Weights of a small GPT-style language model, trained from scratch on English Wikipedia: rotary positions, untied embeddings.
Each number is 128 + 24 x the weight over its row's rms, rounded and kept within 0 to 255. Layers, rows and columns count from 0. Numbers have three digits each. The size before them is the row's rms in percent of the matrix's.

# layer 2 MLP down (transposed), 192x64, rms 0.205, rows 158-191, columns 0-63
096:147112154114092121111128127116142186136118152114136146137131163146096157105147171119126144118160120171156176146106080127139101105160121106070131100134127146137108151180095133146120122142127130
104:112113127107139112143133131102136117136084174126101168128112112115108129107093131109152109144156163087096141142149123164092107139111132105155096086108122134146113060150110122123172088130144120
085:162154156114131111108141135102104101102113123115119110112093072126106132137120115096132081119157088160114152087160132130138123105102140175097121162102093154129082115131098101152142111124139143
103:114123139138132103073135145084123088089136145114131123102148141165116127177160127114167089144167136124117098130143124097147168118112134121105131110125104099137136170154139086112101139166110164
100:137135158142114112137144156116104118102111120188126124119089156103129144137130095099133088144112110098126099088133180111125146115089105140086122103111144132116128152170149104176100137151102160
102:175141140079124103120107130119144083131111119109138121124160111148101113174125135152152144120143106101103143153126175105145152093144116139156113120057111090126143101139111143149084159133134144
091:163146162130116084099145084138098142129083136160146141137140152138116098155171174101095157107102142085134150102148119107156171134115140155115143132145122102166146152120137132120141163149126127
092:116123146161157141057118130130139146117145134105130134137152116126104159135092150144111123141159140112122098157134120132125169113127137063116134131142131163095206130091120116153132090155115131
103:141123127099128123113161092171093142164138135150140138103156168135143121114100075095121079113124152148106121135111117094193158128151119110123129109114130151142141117111105150160182114120115111
099:143080203112142124152141158082131128092131118130106149128113104106174124095143149117161123127119102135140136091125123142138125061136122120148105135093116105144115177159146131137131102122107117
095:109144121126149122102121137154064151149115153134133133120114123118110147111146126135088143117107157134107136126138173133145125122127118091115095106093141163156153090092083112071132143067101123
087:127144126180135119133113092178147153169120088128117174087103162098174144156108119079123147152161092150112160145116125105103132126121113114107129145155122145109114122131102137098156130133116149
097:124092098111116121175088108136126117097123128098139132125117157165118162153127170103125158094113104111123105130126162119147157141121160142126185125193119180132134130150140098126157148124108123
094:100113192104091130136115156111128161145151125138125141104132141121150122100121165117122070135079126093135145125082128116152142104116099117156122148143126115118183105126114166136092102110161122
107:109124066119146169157094153118122130125100156143125130105094131071157118118125175144080104121144147129125113164128081091164135127134104113133098115104121107144117128121151114110170136106134154
101:175117155124089114130133074133107113124114120109073131166130122118115133132166078132131100138116161137139109117153132145144123148150142138112098172147148168167143167098142172155129128162133119
104:151142160140167151144121098152127149121139123131114159119134138129154103179154190136162107128088134115113122127141122114142114155126161176071150120147126126165133132094131122071125104131096147
110:141180126127140145137127110109127122155111115128133159133169141167101145097155130126147158121105119147175095108121174095146120118102131112122111130165137130191128117171097139151161179117111147
084:110142124101146147133165122129113162145102115067181119133157134105127146163136164137080125174153133125102110155154126113110128177096156123145133143134111137119106164126133127111086085101115125
102:125152131164181129093117109118132117123137104095115126124160114130166107108146170147113092166146124142137123129091123130134116148084133118137167162091156136064100104105131146074112132129118115
100:115158103132110082109112129107153123104129147110196158143170134102151104147169093160091122127151124160128120118108100140128124103120136105132164170089120137114103080110122125136125122167152131
092:147127144131136083144138126114125116161112140132145125112098109156110130145148130150139115138102147136102106146196144155145127121134180151118166123095057071165119127148164136124111125107118156
098:161122104116121157050108112092131134109119113162146115117142102111132104147109167110125134130103129141148127126125152099138180142146143117126149184120152105147113178114144126120129187104126149
098:106108085154112146111108128134104120163175113194117137134139112135138116140105109137142099109125119163116157120064108112117117135155176114119135087142156136084079109146114149138130134108120146
097:080129159131151115083141126089154126090123135152146084137097146143159115146121160140113135120130130127143130140116085086086099111126154136120114120096101100127091132093125077140162123135102089
095:130099125145109164185126146130090139158091115102126153121114154180114174117123134117153097133084143154113126168146153112131115121095127123120126072103116117104162123118124128137100119117180148
103:115133163146139182088131147152136104167143122125137105107134133108142152148153146163110144116174122134146113107141115087120156096123122099095119115097065170148110116155126130157087116150106142
096:115090117110097135119136159096110152124152125090145084123117107089117143125123160137126121109096175105138113176143092134090116125102126084166133116089092106134130088125141168147125108132114094
099:121119103092108140126139069171123141133112075114150166118135123140083111111121113129121165138119137182158134115098119136147103136119101128163134094108079114153127154107109132114105130169168133
098:128136168145122115101151134116142148117136148097160142105128146113166119116123123101152134086188128100105103119121168138134129162132142122100155118083070152143139185117108128127133075113144132
093:115132173119144143114140144142135148187127120156130111118155133104119149183138108116126112130159139141111161141073131132072102084144127145148104128195137173108107113122134101139113116116122135
101:126120123117136147095146148136122122196123145158104126111079137059167128088109099122148106100128149138137141110081116127160144129146168115138097123153116153109130102128109128094120104090128115
092:150121117136105122179181128140148097157104102111102148149165097141108131129164134147072103158147127108125115144159101114168150105151138171114116135126126122164116124190131115114141130157133113
107:137128126134154130120138181157112140092114084127124128126117159142123129165105155125146080130118121107094165161119125137134148109121129114097111122044140155133166152145112111130096113161134086
# layer 2 MLP gate, 192x64, rms 0.237, rows 159-191, columns 0-63
117:145125149101138150124131142140128126172103114181100200109119151119168150155178172103134145122161131117138117131152132121119141128120141094096121144117150084152143137169116115139109134134112081
109:133157145125159146134133181103083121119111143142141110150114113156136147142143077108098106144133137169103136078114140143110113086113132156102171153145149133128128122106137088123167091098087133
098:110115108177154138143119122141129130185181135147114085107118097130156118121120133128084099158130131127137127148117142172125116119129197139119186126117131124107106107134143126138114116087116082
102:164110127112171136179118114115115133115129094132111137139154133179142151106103112098091156142162122156114119115119156114122052136162081153116139145124106150160134144132105114132114103155100128
105:138130159073104132147113192073153128120115125147139138148115141125128133148112112165109140134153131100149158124064125121130161092125128116102138117116109170128117127090171139093131157116099110
101:110185130119121126089100104132104137135128109135176160195159136147103113138161174139098116148135115115164139115149115078121134162114113117141107107159139126154113100137103127136110159127162116
114:105130147155103095095137105180134124173130121092153130135134136115119176115112125095120162132148150123104129124169136086098107099130133122115144153123099154078077155136164125148100159140142140
098:161132120164132118087080115100116120109107110148130143116150135080129110126135123152135171091116140113150147138166109076168134154123137145120101135145158115205119119132130151164122139098136138
093:141082105159140119120119113131106122147127116131125170124101108180160102115117174138156063128117120148179163130107139170124077107151144119145125124121081139123108144122133140133129091151110127
098:152158143147117146141132108097194077115110113114121141158132141146122124162132089128122159081131156103141094141097106146096137134173126113131098157124131094089094150127165138110118126140096120
098:082163143172137132123109135181158132166126116135155149115137179078140170114115098085139075155119110117131144129169141114121123140128119149140121128110119105119103159113156136125152114107156157
089:134115179116122127117108088103096114157157081110143156151138118099151150124159154151125130098134131164157094119129133116115128155161111067138136126126159113125130122207147141116122153123147131
105:166071098154117107118132133119145141134124087114155151148143152078123155109166113130124159132163135169130153116174147143142148164124078167106166151142122110138132156126112118150124157139131148
114:109186116134120100100149143153123148128109098143093167110125137114119092091177099100138171144081115077111122105112142148108135111135112132113121163162140153148096125127128125145088118161133118
100:103142121135133123138091133099161062156183125119115160176181106141118125109122123129104101132140153159125143152144130165139170092127128142115137090160108102131110105110134143104114099114145151
108:169141086139126153166127093134122135087119125150100159170104121135201104104099152113155111124134124159112165121139161124157117166123098122123133133147140156121109132158140138098133092101099140
118:145104111159134104120133103119139108056139172148145086148168135137167122136120132187169114134136127114071160159110137154125134158160110133133160120123126107107120128130128127113102111090123141
083:096080080159094129124128115091126165142125126134141177146122099112087093163159118134151146119100065141141124161155141122105155122111139118154114115134135101146105143100144135112125085115132103
099:095134118176124120087120114113094127152140147132154124117144140100160076125099168136105104114122107126130108127100136169132130163128117126135140113146134074172099174136122157153108163093149158
097:125132131154168113136175104153110160114139120144082093140103107163150133140104129111176141100112083085112162133146116135116115143150102133109123138133160165094157106135118123133111091084101102
095:107118113162106146132137109149122086130111084115130104114116160109155146103106151101144128125157121140143186141128115166152112160134111105136158128133126198153163161122077123119154090143135125
102:086152140110096123159113122140176126142097118131103133142119159143110133129123103123127130130154088151178087088150138125119088081079137140151153133124107140103100103124085135112123081157129120
088:104111141141142129155045116096141120123131169114113121130149106130125084117096149149157162132123138117155165137129128152145139103127093195137107126148094135135124106098154131126109119118180138
095:144089164136111176139130125127095173112139101129137104132113128098141150125168125146094133147136122152194125177113074101100122117133111114085096147132127122093146134111118160105116130122158122
095:166117168159137150065138151141118142135127133163126144116156127076130116126151062142150118116086138140174124111131124150126119097147123137159136133113142121148122164192157135108118103140125132
111:113126125139104109148141153120156103043084128162126113122144074091092114111114139188098119103114123101134145158101132117095125132135111121119114133145140131131106100151165104104146105129128114
087:138112138057119142117144119122143140132169113108102160102118092146160146125108147149143130124149170122137131136147083067116137146106098137121159138134131102106124111153167155178105168128130144
100:133114082112116130129140143180115107136089064128146151091122127109098092140113120147110139105139110134172112148118109132093068152106130106130108101103137127150118139132120123108153186137135159
101:155105147092127159148111132071099131144125105134114133098151128132148140084077143134116110136137114153123134097154161163101097136127093142147122131117155137138116123072117098070104144116093114
103:150116148101124138164143140147115153118132083106111163107127112120126130116205134127108142111160107157142114112117151075118147119118084159134139174100093148124136129087125126158171141154128109
111:144124097089129102094134103117131128167143166120133129123117118081143137113121145092155124100144073140125113092128109093128129118122121056107093110146164139126116114138136097110094127142178105
094:132149113125136142126094118105119116203143122149070154136125125134197113115159114124146140133153123124123158140123176142138142113155113154111142178105096143149134086107108119150158118137123156
112:124172105117126150134130104136096127138108195110116127123132115129119113098111111131141169071152140098163083147141109099132126145140163105113163108175161105132135097109138150139172126120097122
# layer 2 MLP up, 192x64, rms 0.226, rows 159-191, columns 0-63
108:147168152123115130139130171113092167153147137094153159164125101105183139128101092164117086151162127151141152127148110100098132115095136125131091133136144153133102145125102102159164129133117152
095:118139147137133139130111134066139125128107144153117147167082127112114120147117132165150137104161113144151096147153126170136117094146089124091138155134175112134141123133090116111104087062120112
107:139132113160118123143145094127147089161160148172105135130157173137194128151127135117132104118094094134089163144122142132106096147106148119122125164130119152100101125135129128136121159065133095
101:125104144081124135125121132140126113159098120109111107118157159161142130087130143081139162109122145159114148115127166136115113105092066147082127154158093130117148122140090127105137079120163125
096:156122161134118120165142129131125112188139139103152118100134092144108099157107140179119153104164151165182139121134105121141125116148107108160100119127130137131176167121127107100124176105142115
096:130127087086122153094134154151134110090148120105129110117146106164145135122096121131148135142154109136126147124108145168112128128104136176113112142104157156126160142130108064142149058100126094
106:153115137105169141139107138102123119116124151160112137094099127143126100123141138138137098142121092125113113140101125176112126145147098100143128103153124099177220104106104140125139078135117142
112:141116122138121116106103126076177107137145097103181168156154092091122110134153163171150130106123090093104139148111129141109103127088123107139122136123133161125130119108132110133087136101171112
096:120115118129115093105143130165118113106114142132144114127124165146120168149097134141119153132141196094105112144136129129127162136111126185095130138146167126076146096089112116099169122140155167
096:164175139174107139116154124097178116111139164122120150138117150138149086193125112103143130094155143122132120129131128146097098134191126139154101123119130127090148152096154114150122133144138142
081:172094126095121091120129135143094142098146161105118099104146113140113078127132167154101178123136189139106152124118137126104144125110164138098124150133137137113117095125087129130085145129141168
092:130133136099120146094105134109146112117121130154156140146121129093171129133139140124191097153123126158106169156095154096148187116127094124104111159157103108118150140144153135135123106118173171
109:130135170082117146107136174129117133125125085137111129152145133136128099140110195158118111148129153171153086118086150092145121097116170085116119116140105124154153096114139134114118131136164115
117:111165137135110116093103152152106104125152057129188118117136143153149114138182076140134136148141100116146139117113137168124137149123128142111126102106125144147103151087087145126129127166104126
106:151081126120111107133131097098123145098139152122099118139133081088152132120126131113131106119142083125137149134140088156161151140078105133128110151148147173170122139098074131116108106177137138
115:146136093130131097107156103062144097137126130165125098132137125149137109103129102136128133147159105113150080167133118130119105136154133057163129091106169126120139127136123179118115157112134122
109:125161135153110115138106129130161136173138112125135141135125169132165111198154115139115126192108129150138089164164131129111145120084106124127120104136137087143125137171093112148144146154110118
085:094100110121101103134128137102130153138106116124168190138137123128118101158126136138156125092080099147122164166132099130132128156136142101136122105123126112142098133143146118062145088077126103
087:133176145111131184138170102138137120108137113098118153126143135144137160103125105146109137165140097142198125121132115109108130119118173139132131155112108120130192111139114148143142133091083098
096:099186121154128187149161122141116127123122101196152137113143161150187131131122116155154120090119096135114148171151154137106110138128126119130094118128175137109135137134143134146155134148109135
099:117120130136132137149133094153142071103109122154109101147125124109139142100108182090156120121129108144154159158115135172176106148123121112155164127129141185126128167134126139102136090155104095
088:120128111194139134120132121110122088134098138169132113123127114091129135147164127132124109117120137096095169151089119106100064121154116152119073128090102116099105127132161136116155101104124129
095:108141116155180138129144118117149136123130140164143149121118178114103152142173137128122131129116090160113099133160157125122105184144147060121124142116166125147113142124161095089111099108109111
096:187123127105177135140118127155104100139134136133179152163151113101140145152121113128157134164164092123073109144128105110121117141138144084136115156121129157136108124124137088118120128139065113
092:148135118108141129104135127125127135116168111187117132126106096102128088164171114089106100086124136126156143092112121154126155111183153155110153110130132107128104088176150122102151122115155141
101:138090076098122131157156114145102111121116136133120091101119134134144096159157116119090074145153104136147145120114095107126148194116105115184169134144143152117159122124134146129153120122131152
094:150149153112127142128151108101105149143148134086138140080139146105113148153105133135117108110153167115108141129124094123084151160124063129117182115152141077118124156120113146140105173127140156
097:126132171129115157151101131134144140114104127084137089155150107119140166098101119115130080113141140073148131129156157099139156113097105103109107165144131153087142131155154088142127127126145080
094:140110119134124154085114126130096120123127113133129120139127133146203164111107083165095160134138084150154115121169155150110117129128123164140081158152116137121115135124122109077144168130095129
100:170108124130112122135175152134123130128121136117122147120132122104171157161121073150149106123155138151129124140148094128105123148115107131171141109092117162165133095098098182152153074156114134
106:121155110138105117132147151098167138102114113146147120159147078123084129106094098159134119114162143098154113127146113089119105116122120138089096119143145071118135119152090086159146141130099161
093:127139109149096129155125107125113127170143151162082146167097132159140145119160109129147133139131137122107131153107073110124130136114123152096140180187127132178154117093152114105098137143111155
108:165097139106165137140130111107145134075102125146140126201130128132150129148128110077167106186101103133106142109120114113126107158128104162146091124108115132128116133122087147116117122163151115